Each number is 128 + 32 x the weight over its row's rms, rounded and kept within 0 to 255. Layers, rows and columns count from 0. Numbers have three digits each. The size before them is the row's rms in percent of the matrix's.

# layer 3 MLP up, 1024x384, rms 0.11, rows 1016-1023, columns 288-383
096:084173114115142068116115123160188142118143144153096104139098153114135090109114086166102131126101148102113151148118103146141115128072140063172141170118111093106145126132087178129094127136163171128062137095190109146129255131169205094107095106187108117120156157132118121112166096068132123131
107:073123102174102168133072098167090038129145145081198123153140144115084128125142103176150087093086107128168180118159157138110105129133108138109125155107144116114153138131093131166139127185121113167095113112133149139083154169098126060156172153147155099117165153143172113118122101122081182124
100:136110095130071160182136139098167090088099148206081143120087099137135097157104142111154127113105143104155147155089126108146112132129112107099090121131143096131108124139142075201123097101155138079130162148167084115142141154170178162171111132151158147129175161177167114123154148168110123116
097:140103111156204198133097162147032118162163167148191121115125136128088142140169117058116112128144076135143151117127136122097072152152145161138144142130168121175164076109098128083101067155158126111149116149060171159143131100070130108138152062088096093116159167106135150097087114167134167155
092:082098141075100168145114088112156153122120130171119159138115125150188162126128137107156113119135083092156073085141110091113124148171106141160168105153095098154203122151117183141143129134108157177134133094156091092119125135063112063137126095149131110168106168167154119125151128098162124131
104:160172109141110115165062147109096114154108118159153150098131137166155169163138070109074095150078153076215184179139113172106171114162143133089133157135126156156117131087153116148117124142095114113128121215204083102139124098172103144135122132062129105115180120087158103102099132092150110107
105:120135074138168090151134143093166130115129197120137100143127137132105153118177192151105138069151138166105158090087096209106148128077184151155124087090098135089102125098111150147067162089157144178110056140143159123128097159166119189065145138120118120102124202138101115143151164107169152156
098:164155135141082055151096083121125176074068186153098115143186129116130118158154133134150102071203099113126078121195142156192088149122085172081126078159118151101146156125137142120129130071139113069096136129154147133104100151112144189137141153184148142089110117123109154145126118115161152098
# layer 3 MLP down (transposed), 1024x384, rms 0.0821, rows 1016-1023, columns 288-383
096:147183137145088107156145117160129118124108171157124142168088154131125168123128100182055129152127179107157207120092088125099150138144083122172085158088108163111172094202186169085121142147162132127098079112159146063174115124141132126101151150137116143154182075165121149112157077113084115119
099:155153129094148141139147139126074092111169136163172141223063170149140119099125086117110120099097108119115153114134132129099122114125116154094083136042158141150136181092126121097059083146137142124112159105137083166069113106116102125137133162171129079113131079177089152078107150072047109144
098:133121163084153090073129125117087153112138139164100098173125117138157133107111177090144077118082137179141168151130090104105104124140143147134154083154152154119140082092112097123078141173076149222133129118166104126119140142164165103127124067094096104110158123163136100104119124143120169179
095:082083164166075157143133144118126140138089163163134144179116126097128096134166105160088139084208102072170099170134133092098159161131127152147120155164091074103162061139096131105092059111105123156160123090158100140093091164107094215076139145113104129146049103148157153137133104118111103122
114:110098151118072166092130094188178117087033213124136100065127111095109088107124178129106144109124152117125106092155081111156115120112149131106150142130135196127137149124169116104109123081099072157110185123165131159125122124109175114076067092139096056150104166136087118140152115126149165108
104:167140064109175175109116137125151206119093192116123191120109115134115099097157149121138135187064137127158148141149136088100120099144171106097150130085141115115108147152148107152103117056201130175134120131082115136134148142184105201066152105111184197142145119163110136091127119135132124139
097:128055183134129148130152142107158158204141144153110103101138099166146092190102145066120118091124065189162099120107195143114116139129122145103154097185069106110122148120091076163168174099086176069122178141104051092194166148140172120114148132156132165101112171128141170137076169126128145135
099:157103074080093186201098184139119155089186133134133137119135112168159158108118150140112077125096155142092091103142182128130140104123147150119126103119123146141150147111103144178145131134108095141106068154120096143155131141135086103108116190149160124192101111167055166087136144102109112157
# layer 3 MLP gate, 1024x384, rms 0.111, rows 1017-1023, columns 288-383
104:109106126149126093096172141130138098165139097135166152090119139093179068082122089174100059135137133105168101144127120192149118127104094177114126139091160097126185084146083068175100129124174076177152132136168149142157072143119158111177137174122164103206126193085110100192142139101129111104
099:173079094097161178130127166114103080141105154175129201093137185083172142163117093186161087114118195101147127109111176097153143097152122122149119116184105196081157141082150139175178126204102112103101089131178122097156154120063158151129148089132125189067120119196125166140153126138153094117
097:152156118120146146122104114087109131200095128117116168097149125155055147084181116116139161110075130091184142136095175155113104169079165120090121137162182146145128142098125052160082090147133097129153110117081127139146138181139101078101124142123116141119095151170154093083153187156160129140
097:141141119162071155197129116154107145153166129162108207100156070153146166162111104149138142115115192141121156158127143153126175132127146209105119162131066126104111093140121108094091163101175180129105138140125123116155126118157114096091174136128171122162122113116134134159075095097120091177
105:125104159107141083117154123094153123135183057198131075114077173103117117123137121119153111100123121138115096157076124085133089114118119143111143163138089192154164159066088158159101122163166127164146089157157117136113131171136106101145111128153087105161133081141149073110147119087127143096
101:121145123115167159161149131127151178121111115157139121138094070139093111121167146133104183075082146161115128138136056140138077122109168082110116081127142139133098132165096119132086100122153141118092134065117108076162123147134148086172156140098153067165153143089161113137134149095160111098
100:119167169156114086099179120136139143120105145209138082146132155166152159077142101118143115106098072122157137138099177146171122112125100128053107098100127133118075152126114159140098150156166117112128127127142178067139129147118154119135114112110146148100170026072123185138104190169169160119